config.toml
num_hidden_layers = 11
hidden_size = 160
num_attention_heads = 2
num_key_value_heads = 2
head_dim = 64
intermediate_size = 640
vocab_size = 8192
hidden_act = "gelu"
norm = "rmsnorm"
norm_place = "pre"
norm_eps = 1e-05
positions = "rope"
rope_theta = 10000.0
rope_fraction = 1.0
qk_norm = false
attn_scale = 0.125
bias = "none"
tie_word_embeddings = false
parallel_block = false
init = "uniform"
init_std_qkv = 0.0332
init_std_o = 0.0
init_std_up = 0.0332
init_std_down = 0.0
optimizer = "soap_variant"
learning_rate = 0.00827
lr_mult_up = 1.13
beta1 = 0.95
beta2 = 0.95
lr_head = 0.00673
max_grad_norm = 0.5
warmup_steps = 200
schedule = "wsd"
decay_fraction = 0.374
decay_shape = "linear"
final_lr_fraction = 0.0
batch_tokens = 65536
max_seq_len = 384
doc_mask = true
z_loss = 1e-05
train_tokens = 188300000
max_steps = 2874
dataset = "wikipedia_en"
Each number is 128 + 24 x the weight over the matrix's rms, rounded and kept within 0 to 255. Layers, rows and columns count from 0. Numbers have three digits each.

# layer 4 MLP down (transposed), 640x160, rms 0.225, rows 260-346, columns 0-79
135097130100128125127145148163103124139140167092144147137118108123118112179154149115120129119159129139141147137172122139107142130105129123118171124118130108162137147151137118121153115139089119136113101163097124120151112129098124117144144103
134125108077109135127097114141107174100122084139108121133167157091125102103129121146123149169135107147150096136138107159145135164119153105137151128162160127112153095115115107167136133120114151144125137120101103107161130115143113130128140142
163128079127136141148112179135114131126120134082165141162162145121187119128163135093159117116129134071150102137059138149112143097106143092177157120138181108154155099135184121147150120154144133121138114113100184105142138139144076116114112140
143172131131091113122178128091120096114113136084129166139102146132111163100071111147108126128154115093141175152104090149126166129116159130084145137113096181119146125173147139107131128133130160134072165126147146128113138158125121153138108113
135132096116130083117130173141146146142093102146107131113115124148131108161133157111129141120061136130099133115103154155141101162157142107095118129087131105133134098108111096093107129151148067125112140137118133119101102151161121114142137124
115135118163147104161096126216084043156117096152109110085129127126096098149133097145139099113160108113124160152115131131128117080148154138162139143172136136104148136116077124105097115079102145128102109118157128124138138168156139129150115114
115120128107152103123112087104169129136089163153125126094138121158162119119126127144136146136096131139118140146139103119092162112103126128120123093146149106099149095108132123151130113092133090125159129124125139159150126143099122116106117120
164145109124164108178158147143117108141115093131081113100152147084113139112156118081130119142120144121161108157174138151131096086112117147141129143141174141147092140134130082108162150146123088085130141142124115147107120105125145133134098129
163114170141107098110115129131077155133086141137116152126104126115131127142119156141157120101139117135170143117161161160131147099135143160153129120124176107140164092112129128186134140092094159117104125118116123117151112126170114138128155128
116136116134138146124126137123181149111093129093111127114147141118078096107110136091116116126101167108137142074153070100125168116134081153084113192094105123114138080134092132137127093121165145125115124131137152179137070120085127134118091110
143140116124112090138112138124140137138163115152114109138136078129136113130125075139129096123128145160088129141135152108135106115132131119147122073103126147124133106094099103169102110133110127149134092172090117149118116144137160159130105115
138142142160074116123150180091123121164072147141133145103135135126085146118074116178150174156149141114105095122152155159130139185114142144080136144150108116097125142133141101133158151137141189119114153130145101137152148078101122158135139102
137099125092131130122141148143111116148100122136084104129134142133145132124114132143123111115167153112092128138131136118113102165094084119127117112126111115169104108104147127128126127154141128140133123134095122149147140111108145161118106123
160099162157095159093154115099134133149186129121107091151124125109148100153155173117155064140137121136166144145091157100149108062142107110117113139128126117168105136138145133118110130103090126072126163126103127085138073154167149149189161128
090136129131130127129082138153130147133091126125107148121115103122111187100132132130155136151144139150100139106119143135115111111126131159121070085128103168137124130079083104086085132121101131077165111150152133122154086081115114135104123161
082121124124161136092146128072107156111119133137154094137122172132090069140123118158155096154130187144066090087158087151132102147118171123084158149098129135112121119093116109158101146127110152137187133153135121101142102156076110148138170153
126112154131160114145161111110132158126124100146050125162118173143136130156098141114113180105083088113106144100161100118124113090089104166109123138098099132130118139122132118118147149104104144132106118152187108171090125103133133141112096136
154122141184141171113128140104102133173127099142102140143129125147142120128135105131119169175139125099150107090146164101135122149154139139160139148115148096159107135112150116130162085158092147153155185089130071106112128137150145110134152106
139152119129110113158148161125129072097112125111164119133146055145134119116150083106112104133155125143117160153089152117118150101134127100120149128127143161130115140092125126140137129153076149125103138154129123134109142141147168107135127106
131139141090107109159131102124119123164135135082118153143125147128191125173117138130136132089149111122138128119073123122121130111129167126127099134105127116092142170176200141120155099122129136142163144103115114146148194149118133121086141134
136102135112098142146153097161083154165158127178137145119132144141092141126110108110143110140160211150078184148124120103161117150133142091160112173117129096119124137132097162135116135085143142137157111141128143131078097132103120127156120115
138126098169144095173138145136100122146120173128090162097105098123133164092123097113178155129129098094119130157077117119098121150110135174092117093091094129118125119127086129086155135149105080097124143125101092099094174159163122091081107130
200124193073137086130142113131092147137120121130139121148158172099091093092198119156138147106164095127090127166086133082124082104131149146121140145174128134111139112136119115074119112105090111078156104127068145169141141134134063100170103140
161149109103124136101139114087144132114144144097165130134108149126169145159135132144115113165155142161100119163112170135158119135136142155140112120164090130150142118141090114113090123120170099104081133149139147130133154139107092126082150124
140156130167081134115093104117144130120113153138097125108090109139105180078088153118096091118117108093114100109089125123136133097149125170140119133152138132152148150134104139065154153115152170094072133136158095130131104086128149157126138159
112122100129128093149102133183144125173144139169133099121139147102149158122121123118107146113123133101123144152152133153127129173147133130124115149160105105140097123118154146160151107153148125149174154129178123161085154145147143099148139117
104126119069168174122127135125088133134099123125107126119152099115118153123114105124148131111149141092130131157123119141136107155111149100105161132149147120127144136111130072068141143103097105118118126130151135142133150115101138107126131144
160094131137119136130162150097079121153131131144151153141104121194136116184143146120108131116137136135145137082118171172128140132135113150175113118123139153148142126149117117121146158151102168162124098157169094099153135120084108171116190133
134090132180105124154126162120075091138135125142101167071160115142104174141181098056138098141097100131123120088156159131106123161092120131114171138129108076101165146106151126084118048139114149085165135066144127207171147133106106112147146108
094104111130120135121123140090138171113147118158124166162136137155058202133129119133138103125115146113177109142153118111182165134148066171159119151134162104109140099169078144101094124129161160177118167163126159163106104166126122150130133101
093134079095189090125122123146109108128109107156111136131138167094078127092122137155126132107144140123102105144165138145096169146118153152159160121119153103101143120107053129146096092130150120153117099168112186142101130093133126119158115136
091122122132113118123107154102123126106156098121144159114136095089113121088105169121166160122158146090190147138088115160115163125152125168124167139155175150139146101112145091125108157125070122100108156134130070100159105116133136189125137168
140095118132152117136134089156110128127143163148143096181127143124090072142097103148153137117129120106091100126092091173130100123105113150124150139163148123101171137115142114121146118095103103145153147136179088147138134146073124147151135126
157164111137124178160146124113142115133086159193126153183151132151126159133121095119132167096128108128141110101156120114148098131122122107109084149140132102128182144147132142136140149151124149170109091097104133140155158119132093145147134107
131127095135116102126147127124165083136118142117147091125134110168130127135115146161124193110106135086150127104127125131119146079138144128135124124126064121137103125146128140152105156124154129132099127113133152108179132121123129138073110116
142088163144123091115084142123085168118098079107098110135096146104107096123156111133127141122140151086160128164096158073156096160135115120108160141138123140128123158115122125115131131164086129156109122099092162171118134109117098106133162138
106113140149174111084124157138144120150123117112121107141129163147119163107094102155111148119095082162188177151161101128111123144138092146176122142154084127156120103086158122103100071149140102090138165132125175117121142156119169115154129105
104184100143149095142095156165090134139127121077143134162107090126134112173105081159147154141167093115101136161130138119126121163118133142051137113107129130179129144146156105099079123123095125098138113149149159158095105107075102087155124148
138113090133122144165142218141087129070164102120148140122135125152127168136133180144088067122109106092092183156153128153129161119073147110166132149139132131161088178073150115087140167128111150112131136136122118151124096107167090088145156133
116143094145135097139109144102138136132136122124086093159153146081157080150114138156137128128118133112115159145156177119183093122135118132087155132182170120175096125081106140163121093107103132183087148067101124140155093131170138144160148127
105113129122147127149151161138091139128139132118082092090091084102128131112145157155170085117101191147127131119115104139128132122134143094087101112174078097159075119091070197136108111107107134086134163129133159116106165152088134153092102189
137171137160162098095171140138085122157117146115140110142103098150143128143167163123124112108151142144134103122137106111157108108149081093091129161164170146113152114126093145144100148111102152141108123149087111124125149144106157133116132121
127134086101126112096107164146152140118111143162128125132154154114115102087106103124127136118159125089094135145143147130151106136115158133108131128101128111119155132139111142083127108109142118135092139126146138145115143140109126110112096136
142128134100172145181140124121155117122128116172155131124112140138141104121130111130172086183138167109116134102123161111145119152115106097141147124121145103118134139133104086158092142124174160147109126121093139139127132117076118110121098134
143173140141127162108146109130112129194108112102130140150139140118132177196108126159105111120140119143112145145119133155156076122170131129089114127110163130129164172144115120112125121097140144136145104132126138143104092105124103140140139151
114118110112105134132132093119127115123150112112152091162120153132148160146117141115149137122133127127183151109142121116126153113131143125165091158096166107125183140117146115177088124103147128169111157147127156135104109134144144137133169129
142123115110127088143125134112105120134109161142124119137123145130124150091122090105111152145137140108140118091106125159125118163164147152116138134135142110138085135117135116069135105162165103130132101128149113140128148129106133172131167126
112141149154142130149089101113117175119153101126136160189138145070124093141140136107126126150151120122110148174143170145158130080096114064146112136107138110089171100134088084104165117089155153176107118123186144100122123065202148116131139172
166120118134104145149161133101084116154109107122104154201138113132126105125140149148162121137136124096105107149159119100153130137171122162127119116140097164144147138116180130172122123134152142180109126141172122134132160141118135128127094093
151108119140164095117114102108157102123151135142105117095125113189147159096107104102106136163091148124149104125126139109151129085132153132142113108110120099114135133142151106128108085121107115131129142125133152040113115133132101125157120173
126129120169113105132137133165157132129113100110172085135166131149167122116191162107100150119087130120099111088154120161136163135121139151100078135112135121121117119156162136166152145126146113127148147144103098150138087086116134154189099127
108133144110148125158162116138122154119155101143159131144118148133146137132124118112150109089118143111108152095123113140118142123139131141133095134147130126177111153143140093124120094168130128127153158132102142104127117106137154125121112133
141137123120140155148132123131144104110105126126127111162157175093157132106072114128094084144114136112160137128128173173144120150138184139127132141134072115102119141134141126153140092107153151127157172111129117129174159150129154140120151116
107100131168148167102096161180112124119177085154071098135116098109100138129107135145162138089132111077103140155138116097128106178083120139116129173121073112132118126106101119105116117118108168121140115112085097125110091200097109186125125099
166157145116115090128107152107169138134140134139140133168124154086130134113132125119164126140134122115112126090113124109113111130123117160154134150157089127088148075140165147119113114124104132119125107117114158118152101107098140151100148142
123126104119088153152099133141074165133155130140144117120128133146066145096150118123131134138129158125120126110143127115146120121149130165124143130120086135072116135142123121144107118108093130114119182170139129160114118110108147135172128169
155101151086120149127130098143097121137156108090110111141108152082137142194107136099086127141107151151131103168081113111095126089160225146164150158168135163122126154175089130159109163106178127137108155094133117110139127160161124133117115163
145124121122150119142116140142106125106103116098106090113103131123129144132151112112103156114143130107145143171113086136123125123121083109152152144124140169102148123122124150151154118092103098171144142103122138128103112164137137209137122127
175118143152083194117153120124135122128173141144154179154126112125114126137132119107118090164137099124145132142106156121127095113134105118145095103109137115135089114131151124119139161111108101112096143111101111102106127123127091125083156108
146125157159116143130125128110122116140167095118155118130129120101177183160165107123122116169137155126117176138138149130134120143152105110128131100153128122146171097112087161117112125127115146087123171130152157115119104108086138113120178120
124171119163167158131143101124163140167110111119118143115133148096117120131114114167136108120112154137160155072135127097108166129103125118121096150129134117130102129082177132137183075122150156127130115151116132137100085136136145105129128113
112133104159099124153132152139097069097110131148136111155157131152158116100114091127129154121122123123136155159126140118134138124134082106130123120138113155130123117133100155125144072175136118144093122170141130112118145098149114120116132095
130172158148129087122100126099034150104129120084110098125102129107108100128157149163123163078141130159103105169095117124108099167114145112201155156143131089116126147126158095172119119150126155142162119153106124133114143162133110093127132120
146115140109091116137134129100131150134100147151154149104120157128115114077098108087130107132136135095109145124100119112138093102142130090122173143118064086127127114117141132119104127116086154105131121155112124130149114108103114122089130143
123160109130112105108104169105110127164095130114137110139132145104160083141168139099115153111168109096110121153135145127118133109103117103131094139125123115112095140158135114112124129117142201110150128115133148173125146148113155113135158110
152117112117168120121114113146132139140099094098161119119158099118154085099154138136140166099129141078140128161111137121090152142126128144155136117153156142132159137148153131073137166132147128119091157126130153113122173135138088097126134127
114149117140103153133089137144087146140101108097108123097115152117130164157101102171076131114165120110106129132152183139167118168142102126138130097126139115144105157150137137135085115119100137096114111140104131146132135135149100111147170095
105163107136127142138120154111098094119099130122114122157125113131127136108087117090134149119126134090134170145144118122144120152104087128131126134105153141148109089143090101103134120156127155144111091132113121157117150128110103149078139122
134124099136153082155117125123105152145126112118159131124147150117119113126158145143136144130119136117101160126096112117129148089158139139117113120114095151098137118138162148136138162144124143123106123160094150110087123165114119125159130130
105189154110155093144089144121162112140104141167133133103127151117117125134157082130138079184164110154099106121122176124137090177108102147106122149192087148133111123167090149104134145131091188090147085172100070163137113122117147150109146133
124120132120163138136139069125135134163122138152113091160184098120148119163130120153113121139154115169151164124125088113157112099109154103185112156130131159123119137115093159123164115150131119092166094130148130104106109147110127133097148168
124109159099105107110126135094123181119138100169104108146157142148136134078153118113102145148146159133132154100093168190146162091125147093144109090097136114109139173163113126106188154130134134142153135141153097152137158166092143134103098158
138088117088068194165176132094072090102108133149100152105112106125126119120120134148107149100147128120126161147125149137171129168148125190119169094126159100121144170126134118105114117185079128137157111128127136055142174122152106160141154178
141147123155104101105140126154144091101128139112131120141176115120119182071135095116119117146116130136120127122144138174106150105112066113145148123102112100135136115129115119090127134092169102140159104142103172157129116117126100105107122135
088084179120101097120141131107103129122099151109106136148168145094106159123151116124137086119140153070175111125097114111096150118113106181161170136154155092140149085132092132148120131122124132159137110143115125112109152149104142132144169118
124131108111114153115099159112140149128141111120129111167142117146135117130134117132116163119139169125117135127123128127135163153162159154116109123140140100080172113126113097134074135158108113085111153158108126147120111133112111113154140135
093126167100115155137102152068122145092085118105120129149118140122152092130126129137119152095128146123139135135103149139130145151176136092127101127150134087139115116144122159121119146118101127105146190131164137124078142126116069140170118121
104123117117112139128150162093153166079111148148154136116117138126132131136138155143123131124141125127124141143117170141140115133151094114137104096123158130107120135166137103074154142112117119112116132134136104114119096141096102146116175156
113090123110127117124132122128134156123147099138106068116132108109127108135105117126140104157109081131178130172118105151179135148109125160112176109167103127107081126090118153147117129114106088170138163134145071113167161119092119136142117116
103142128080124147094128123104138130127129102106124133139136167169118142109103130129119103155157098144141118150150125136121126097121121119109183120146149136148128114112174143144153138105121136155097099156136118138103132155135120146118138130
149144116102169118136121101145137148124161102156139096135132105148110145094139094091113160135119155100117124123179112127099167098140106153135134125161122107171166075105128122114082117117100150129131153155077094118089104119114096182154147135
133123138138111116101138107126092117107115109075106117125123162126094104087131122157113131119115122161111100133109112124172099126147138134122094063125096140091051140122104134130116081113103133128128167123104152115146118122080134108115106126
165122150155157127129064112134124158123124110149152106139083145136138164147109125158131129123133124108142138120089133100100096118113107097133125118137113112100182087136119146125135103155121134088102123159099144152139126097149143139085144141
154149129152095154111107112172055153126155088127153157136111150140120126143117106126119136098112124157100134142126118141182109134148104125128127095145096176139142127088155116117131197124078192115099124091104122067147137136146111109136164140
126101111168095150122127093114122109155154113132168125134120085182135122118113178165094150112140103105125091119109200167142144111085130102130087130135131101117145183107131119154148107037085156112094122149145146146096139125116159105131162142
135149171151137107112138124139168102135155107138131143149144148142133125125107082116133152116174144135101157112141129141111131159169122130134120125139118133130137117101107154125107149133121148135138148126122151146112171195120136099152124103
134111135113135129140107147125129129110109129152127151146141127130108107123096097129121099096110151120112144124174126132159167108134092137122139180118162113150183083128137151137133131114166118137108146133122108150141124109130184131133102121
# layer 4 MLP up, 640x160, rms 0.259, rows 261-346, columns 0-79
096109118158167154130116099107138096159096129134151160112153121125096132151132132116151125128133114168109096168146138112120115133111124138111150143115144161144123099114139130109114149152164121123170082141160149129135121122121131167089115117
107138104171184121116105148189177092119117152118145120121192132111141114104158119158098094120133128178110177175107150161156109106105141152117156118113156146133124088156118122143176143150104118149160147166116080100094144099108128137139110149
129121130089181137125117121159149161141148125135135137100139122140138130110155163134125141122116129145095115136104156121102143142113098133131111167123137108155161104153135132127115125152145163116170078162106104112096123115119104089149180101
134093160122154122109126116138134108106151143138128098145134154113132127142129162090141118183137075103118079175104124112141094144103141122131139101109119131132129104131087140107148162154143107118143135162087120112164134155150112133096110122
115136130124145122104128110161154141157139163087125129129093116124129100193096090089134158120158172155136112129127124161151138094099136084156125112144116118122138161115107150168127099119126063106105119078159124134114141137125110150146108098
154139165122120143130138155125134141131138120113106104092149162152138143120127087110106095127155153125143129080131154163151185124099138125120150135152086143143124144134091146138164140094155142125092181144117111138121143114183159161177126141
105113145130112157115146109174112121130170137152166105096101149173149115153092119123126116081164120134107174161120094116119147139119118123089121138128114085109102120166143133145111123134127136111138168108144125144147157109156129165167103125
106110122130135164143105108115127140133120119141131103120087126148094121164162126132088077145152143151155168113132122113120091123091096147077148119156156138126138128131157126092137123144181123168115132149119119142085136153102153139112142115
099133166129133134155182147114105154094113105123161145130161148117117159108125133129107128143118117158130075113096156148105118183147146124080128105123169163167112093147143107173122166157153146119144098101146206122098145152135102148125115135
161100122135120148110123071122171129150123144114105173117121103104147145118161130155126144130151144159089126156143167131119092105113130200131156142143100145149156139145173103148105155141131137136128137123156127125103161150100121102156066111
115182178119142132144162108126139138179117112134125133119162125096117116121131148148143116112143155126146107114132146167170140146120120120102173141116123156155093107112140130164104114115094130157114158120138151139092132107147127128140097165
099154128155121117121105093111135154096200122137190168132120060114096101109143116135145128184105090149172125140149104148113173102175124147135119130120161102091160143134116170127105129108145132114156150061137129132102116133122106132129120115
110114137109141134122129094147120129152140182117186120113100125132111158195115119140100164101138143126125146087125103075141158122140145077101125120103200113124109117121149114120140145100188120130100134111107103164093096121112133096109140104
165114158157128112140104121083101152104164160145101106073093109098145147082090097152187133174093127179175137134135099133163148135173109118130135209129119110125110114119119119135150093163106111158132073102093105114146168132139120115135155125
138119141134092120107107115109108119171129141131124114110115110131122140144074104163089134131140183173119135170112104112127081060097142133140186105078122129142158102142112148150077114103111132058095129154110145109125117124125105160139131162
129124105095136184153102133114120138130117069118109119136117130138103146165114110159136133078134150158143133110151157140135102149123134144133110150113136103120098105135118106135140156150113123126098081174126133120109134135155166122092133146
145167131127176131145166143125106136117113100095138173117125124122135147158169182160101144109178139108138109088133141101093118142141136132140129121158124141137138148129109132135127111125118125068132139123117137165119137093159113101112139126
122129124107128124115126149105098167165138183158108141153131189105153127140095151141125139111139138123150103116108109164114125184105106129142132144122140092150119186094134124129110121135163145105152081156148130137122123084144096173120140140
144160093116141138116154139115055103112132142115092164132139130114112135138140125176111199076115103107125077159100158128134137127179150103114115086114162123115111087119098133093143162118154079136084118090147082113154108096123132124097160139
167132162143139108087110149160095106127105144149115122155111115100117144110139139167134139147097179111150144102080114104095107164097164143137099112102131139109152093119122163117083128093134103147102118117107128156083089147144122165153179106
165154166080128165104132138154162162111115142138104150149086136183120118113125118119162114164114114118119101144130096138110155147097153197104121085089145143139137094145109150113104131147103134152101125131154156115119107143144127118146165136
117166159124136079100115077167174108136169110179108053103174146147104096058200119184131098115184092141110142109116087062084128164107131193118078126139122108079119160141122174128127172106104117127112096146112080140129152103091133147120178127
132132119149137149115098131133110130134123135130092116119153123111153103115104144109134133101086108114152086123142124110107143125119136134146162131100170139124094169167120139121145127118160079164149149085121133120125108130116138180150120130
136131114117132128079115144164078149123097075104125115155148119120133124130152149130141108115108098166114128114123106134103140125102122143141129145147129117098122168113120141165141103142126188127114139131136109112128165132141081100147119121
107143102144144148113172104128173154135123134113104092137096133150123110077103134162146071119086133132109061107145103191192111120112142125141145088148147128128132135170105080106139093121104143092121123094121124137152107071141125108100087177
191108149132103141103152096126168126120178176138160090189102115118105140055148122149128120096108110130140132111087180140146127087142144126128151114098099129154145135126103114119106093133135106162168133165134136175115129176099101117133150106
132082114139102138143155139080150127110120129173168159154133128130111142123134102149071132130154119158163122137121140130122111136112139143124116146106153137129119120137103103133095131198118093169123157129151121105159101121135131086108147164
142121127154107121119130150145139127121173134142154168165124084124150128119126079139093091095147109154170163097167099129152169110183142161109162131096096168149134085136141115119160082190127171114169140056074122126153143113159178140111150095
117068134113089151119087094108089137170133128104178133100126161145115164116154139131150138122186134128128159111124183098139118120149167139150114139128142169148114120137149133122133164124106109153147103128093134104099066140148103131147211128
145120100114155160162117103141133114107122138101122165100169118100075089097116146165100098110132134108156131145137114108131133081102099172151103071104160142091164081124132074126138103125107114147091120118106139172168109107138159125098121106
126123163140109120134155061127163174178113122101092151166113144121132143138146117179133135134116087163095139126142105103136154119135114121157109170135138124133103148146104145158147118107189126093134168129116116145076121122116129069136127108
175120140117118162144144126153158127127133149114165071132136145165138155141126108115120134124097139094132116107129128152141185065101094159145114092151100182096107151151132153124089129134128089110149154159150158147075143150101142138136156125
106093086159141079088119151183136164103108130111125107108113122112114145160142101112125113136163118066115126132161144138133111129176133135089138128135119137139071161129111117128068107120130090124170109135119105139098084125151132152151095089
165144145128148152117092127158097175153121099155120143127111162152114154107138090128123130178146145146070132129126141144093123149130100131142100091122148137174143079123116097124081143132083111156148145102124121128103125064128101134156161092
170143134144113127139099129118161113133149129112096126158129128141144113109167118147079177140133134122125099136162138156147120101122146114107121160121116160170106115099143114133110122136106118135096111104169112146127082118158140150127143126
115109144105152126144111082130133125111088108150152104128137128088137097142151145125114100117133166144089128129096116150132143148121146099134108138108140140122136103116112172174152112161098061090160121152187101138122094120183160155136143067
121147141130120162146105146116116127044121142111134146108116148144167110104130139153111128136099129104128144142110167094130092150112151126120153154101125136102072115170145093155143132172096165109176103146142125158091121094101151130083124153
142100090135105106101146111112190153130115140111148100115114133128111115156097119061117153147114101103133101145134106153088061103104127156101168104091101127067147140125156153115111058127130070092102144174147136124144122130101143166134108135
107103158155060121105165119122148110133122183097157113135111134119113148098120122079118092123134136136125072144148156081086144134103164125141118103106115137150123173123096117136112081102083144130091111126134157129159086149136129142141135084
134142147157125103135161113130125147122114139090121135131127153110122131127106165141105162152146131125108159142102126104098160136142117132144141154142134139085145111119160148160151136120119153172141085109136118127110084141149136115140104150
098129158146126113147178083112145165104124075124119144123105153139135098139101125152132128139095106160093120153099131118128158124134124118129142122150160127098128146087118148135123069114140111115121097128137153109103113145121106139083119134
128109150123166138184140117130232123088140151136138142087097139114122143110119139143144088123098123186170123112156094161131133096123089126112119144143148110127132133126132111170121145149168121100176123112130159121126112091137105157145117138
108128153142150142114131103101121150130153110141105100123088112126151130139088082121150137102155147113121168124131126122121114109143096115149131139137084104096135117128126084112132098156127160121107158112172114067164144118115129115128125124
097123112116113121125139143146119104117108099132142141154130098157150128110145106169090101145113122107103108128108134144122134139139136190156114129116139119151121106154143117130135118120149116126151160101114110114162144130136136134128131114
147129144108079137162114164154105136062107157107129099158124121150112146153110073142139158139084129153121118126123139110118099123137080113120106140115143120136132161129131162085116098102145127178135081122164098141118146142153188106165121146
140116152132132157096113139117109131137155102115163134149174124128147100150124144149126127115152130141092151174115096089155139113141128109118118112107109152078142133086141170151124120119108186129110143129113144120092110105117127112143066107
136107085156065094121102127151163137103119151100105087117140136110099087138130161144138122100125079148163095139100082147093174087112081114133101144103137131158183137070123106133130109099153182158137144108126165161103132083156130144157159138
153127163119085135175106148142134134091124166110134106143119145131137101127101106126105145119143140119121118070184087132097208128142093137137108082117143113082105157134097109128128136124134141125143103197140151117133166124118149101156124114
147135096156125149145124153130120136139140171136119126106152149120134080153175094128134115116112079107125124197119146157118099114139161145160149111138081142131139138088111102161124137095092140091084090150121120184133140076151111146099121131
151100135130095164129104094144120149160146135093103152128145130112099134140078125137151108107136143114094151110111078123118159125118127125118135129115123137137092129100095106137134136085135169127107160121129122112139169120159112109140137136
181137106127144134133078117096172078123075130128103076073150105132072126110121146167103135159138121148156103158158169132124092108108139135105113130121141103068096136125111150143153153099131150152115139090160136128118136141134094073155133126
152117157137146109134106119116106142147139143151142189087157090153110134151146142126156126131133157163139092095150140123097109107151078114094166109152118137114136119117087118104122148118138153085139166110117118106106103141151111129109109096
141151146099102086111159125110079116117159143138201127120120145135146101144130088135150157134110121146175143137128076173142092080133107131117104115145148086177094108152080141127124138136118143118135103133098112112109095123121153150137144135
105093097143127122098140117141085125167123177151095120145110154153118066152078129125103139134080115153127128161122110134074151132116107122107104105145094148142131149148125122118163154162170153142139145107121110127092148193152145117150124084
093129110127146154123134137151158113114128149130093129127130134139153131164134157135105129127145118167118122145172155160115119133139120137133182095152156081126117138140130103124144125118144111108144124124124161124148104121114132137116168112
112157164155164151052132127172155104135124139097143136126129148141125115114138151126129105116130107127121161107116122091136123097153100130165140127148146112107117123126135134095110131132141126164103171139145137120112109131095166160115123158
099126108138137118165155147107146136087088162134083092156109107151155169102144126143126128142115138193116143099164139136152135135122169143111116149131129120118129108133130108089155160115123157146106103116137128127194143169129141118129148115
129090141148142093149152154148164135138117136155145128126135140139158098123133158131135069106121158103118112101171090131107150080147126138084147138139167102136171121122160132141115109134149153146114093135125144096108108145132133127152091131
128139140102155109116117094181114142139116128119082133123124152120128170098140137127154132117091109159103125151154122158117122135181135138137130137101095134084119160134156111108150167137152130150136094089120115110131129132148118134119131140
130142170153097094104082125152122124126161137163130135115122130142122115109081144124166150119143145141118155115128137125140152108111174154128161155142126132106153116119126141099124122122134117114145110081133131137139117132141076130132152107
179099166114174138117145137151158154138147164145120160105110103120068168111092135155108120122153122123094138105149126122121154115109120146137108115096159115146165088121130116144152157103142128132150159084125144168118128136117142127132117160
150148137155123086136115118162060084152086170137121185143075154092153124109153085166149127060113139176145068170096106181103067122161123089156152114162131141168119113109162133171126085134135141153161125126153126105124125104121133147105170120
107126131149151122136141156137164114072140087102142142128114139049131114085158148128137118149126124144160137139140136127139174130107137151106121086119163131133134065106099157130110161120129125121153147089141131092114128143110167129155131137
129121125106144132127108089147119106098130093124141148106122100099126142101106115148127108143136104109119099166155134120127121094118115187123131148124160135139178082116117137151125154123117089158096099131164118106166102121131122077111059164
071132148109140154167137143148163159126133158107117081095068160156147150160103079122129095145151139137146136102144148121154116128145125110097092112123103101080077159121165137140122086118166170143173131134116141150065147122139144158129142165
162086093136133123103099130120146098158139134122143153077126180151146108118095142119088160117116164122119114113127114159112105134161146126207168156174153138106076161131161143145139121113122112091137103124142151130116109141144139162159142154
146119102159105131126119140113144132147128162136136147162149149122138136136152160172133147081158105129148105070096165106128130160117110139121140129118139133107136115119146091101178098134162181149122105149089135135109132114112115112129150131
142137149113136190116156120134149137116127137110185127108088139090132163148103104138156124118122126113153125111127124108090139118082145090140154150113146112161107136117127114153126115126148125175143115147125081132138140114116149158116120121
072072101146133106135146151114173068100108157066117171156144122138134138160140162200098101106206088108156175108153106171110135138119087125089074106061107151186188094102096103121091058075138141147097145177148201094113094104127152112138136160
092157179144141167183138096120151127107142139139139110127143133104136102131082149117119178113124136095130088148136146122100147120105129127107171171088135138131155154141136111136145102122123116149121148171154183150137078126184138110124145137
145145125143129149131164089160131138107136132096145132145178167121170090104113121116122113137092123165107145143156140155124129108156109159094176151107096162122147148136134122142173110091143155132118144079126140169141113124177085125166134158
117168150162103156159173126107141088120095151142105124106131126106178075166099135105153151121087153151132119181081134110136120147115123111116146132120109141106131143130183174133164150178117150121168114155127113063113134128158130189123083163
146092129086157108156149140127184098108128155123112144084091121130171105095153114101144154150117147157120168106150174116167151118133114198096140102140134119119135132146122131104143110141132139145126121144140108089105132100156154150147082133
139115128119155098101143128103133148146162138118115139142099128133139134146100152162119155155085133135134149126152092108147106144128130102123041104115126133148135154122127099107127124082169107128147125087139102116103098094119140067146144133
164080128138143165135123123155124104124118117146162141140108086127111135116106116147156133144113128146151103104150114122149119128115128077140191171125113164137089180109148152107169147097108128139125137140174138152119176168149116119125078102
137146150138102148143152131157137126154119120109145132129148107117138152131148102135138125173122090143120071119084103152130193177143150176154174138098108069082111136116136115121116111142126144114119125144144091117119137154149120128151101136
173098149148211086128100135140115169176130131172119146121137135113093105157097145101168144169085134170149121109137109131148133100124115104123178117144180092083089100137097132151131136123130107183131123124130129127144149128112172128146109098
086138156156112110117131157121166103130151136071108113133140142113146154132132137127122126105108167095135157146142129143110134108101146161180104123127137105134139133102106134147152142090101125067110076130110133130126084137151138105173130122
153101120170141098148111138109127131174168109140130154128131066097115108138094143118120147144107126137128139117124126132128110131149144121140094123146151109104127103141076096111098139114149105125172134101132147127140099091092111119122094114
145110117134126126127141148093145164085128169138156153088144118167125134073127132138140132131143150101177115140113127133088092042146069150174128082116153159113094156108108106112164113100109127149130103114105100125150130137083124137095140148
162130107139098130146113137133134136129152109142104086153176114140110095117115109101104136115126128146100121159155093131150156126142144149152069141173157125148128134098117147116102154109156130087111109102114135082104112130123145104143127149
123087079122127108095191152129128113188151145120108134097167121132133128097108089134117132149114111146111101153106110151143158153170124146139118169138114120132076158111122096159104121116125147152134098108163108145135115138118146118179091123
091081116078113130136123146116138126111096157174142142184070126171107112151102105093121133133139100155113119120133086148161130173123174127097122100091115161144091177105151123080189142126136134145092142065129104116160103142127165120149128111
156155141131102165157119117147151112151174151120171139140115082127129118147124096108138121112140146149135142109167107107123083121130145097146146124133117142128085107118112166088158129109075094135180149172165102109104109102094114139120138047
144115103141137135106118152119132124098100116113095097106129083158130131103079157155093148142091090091170104144147118126128127131107089085120122152122146102106143138110143148120157168134148126149125156157157095167128095163155094103117136142
126156115134115156109163117117122145111165099165132118112093097166126205136173145108138184145160132159139119129115139124042121136112176125143096099138104135128098132127096119150115140138131132122152108125144125146123161153094099121116141084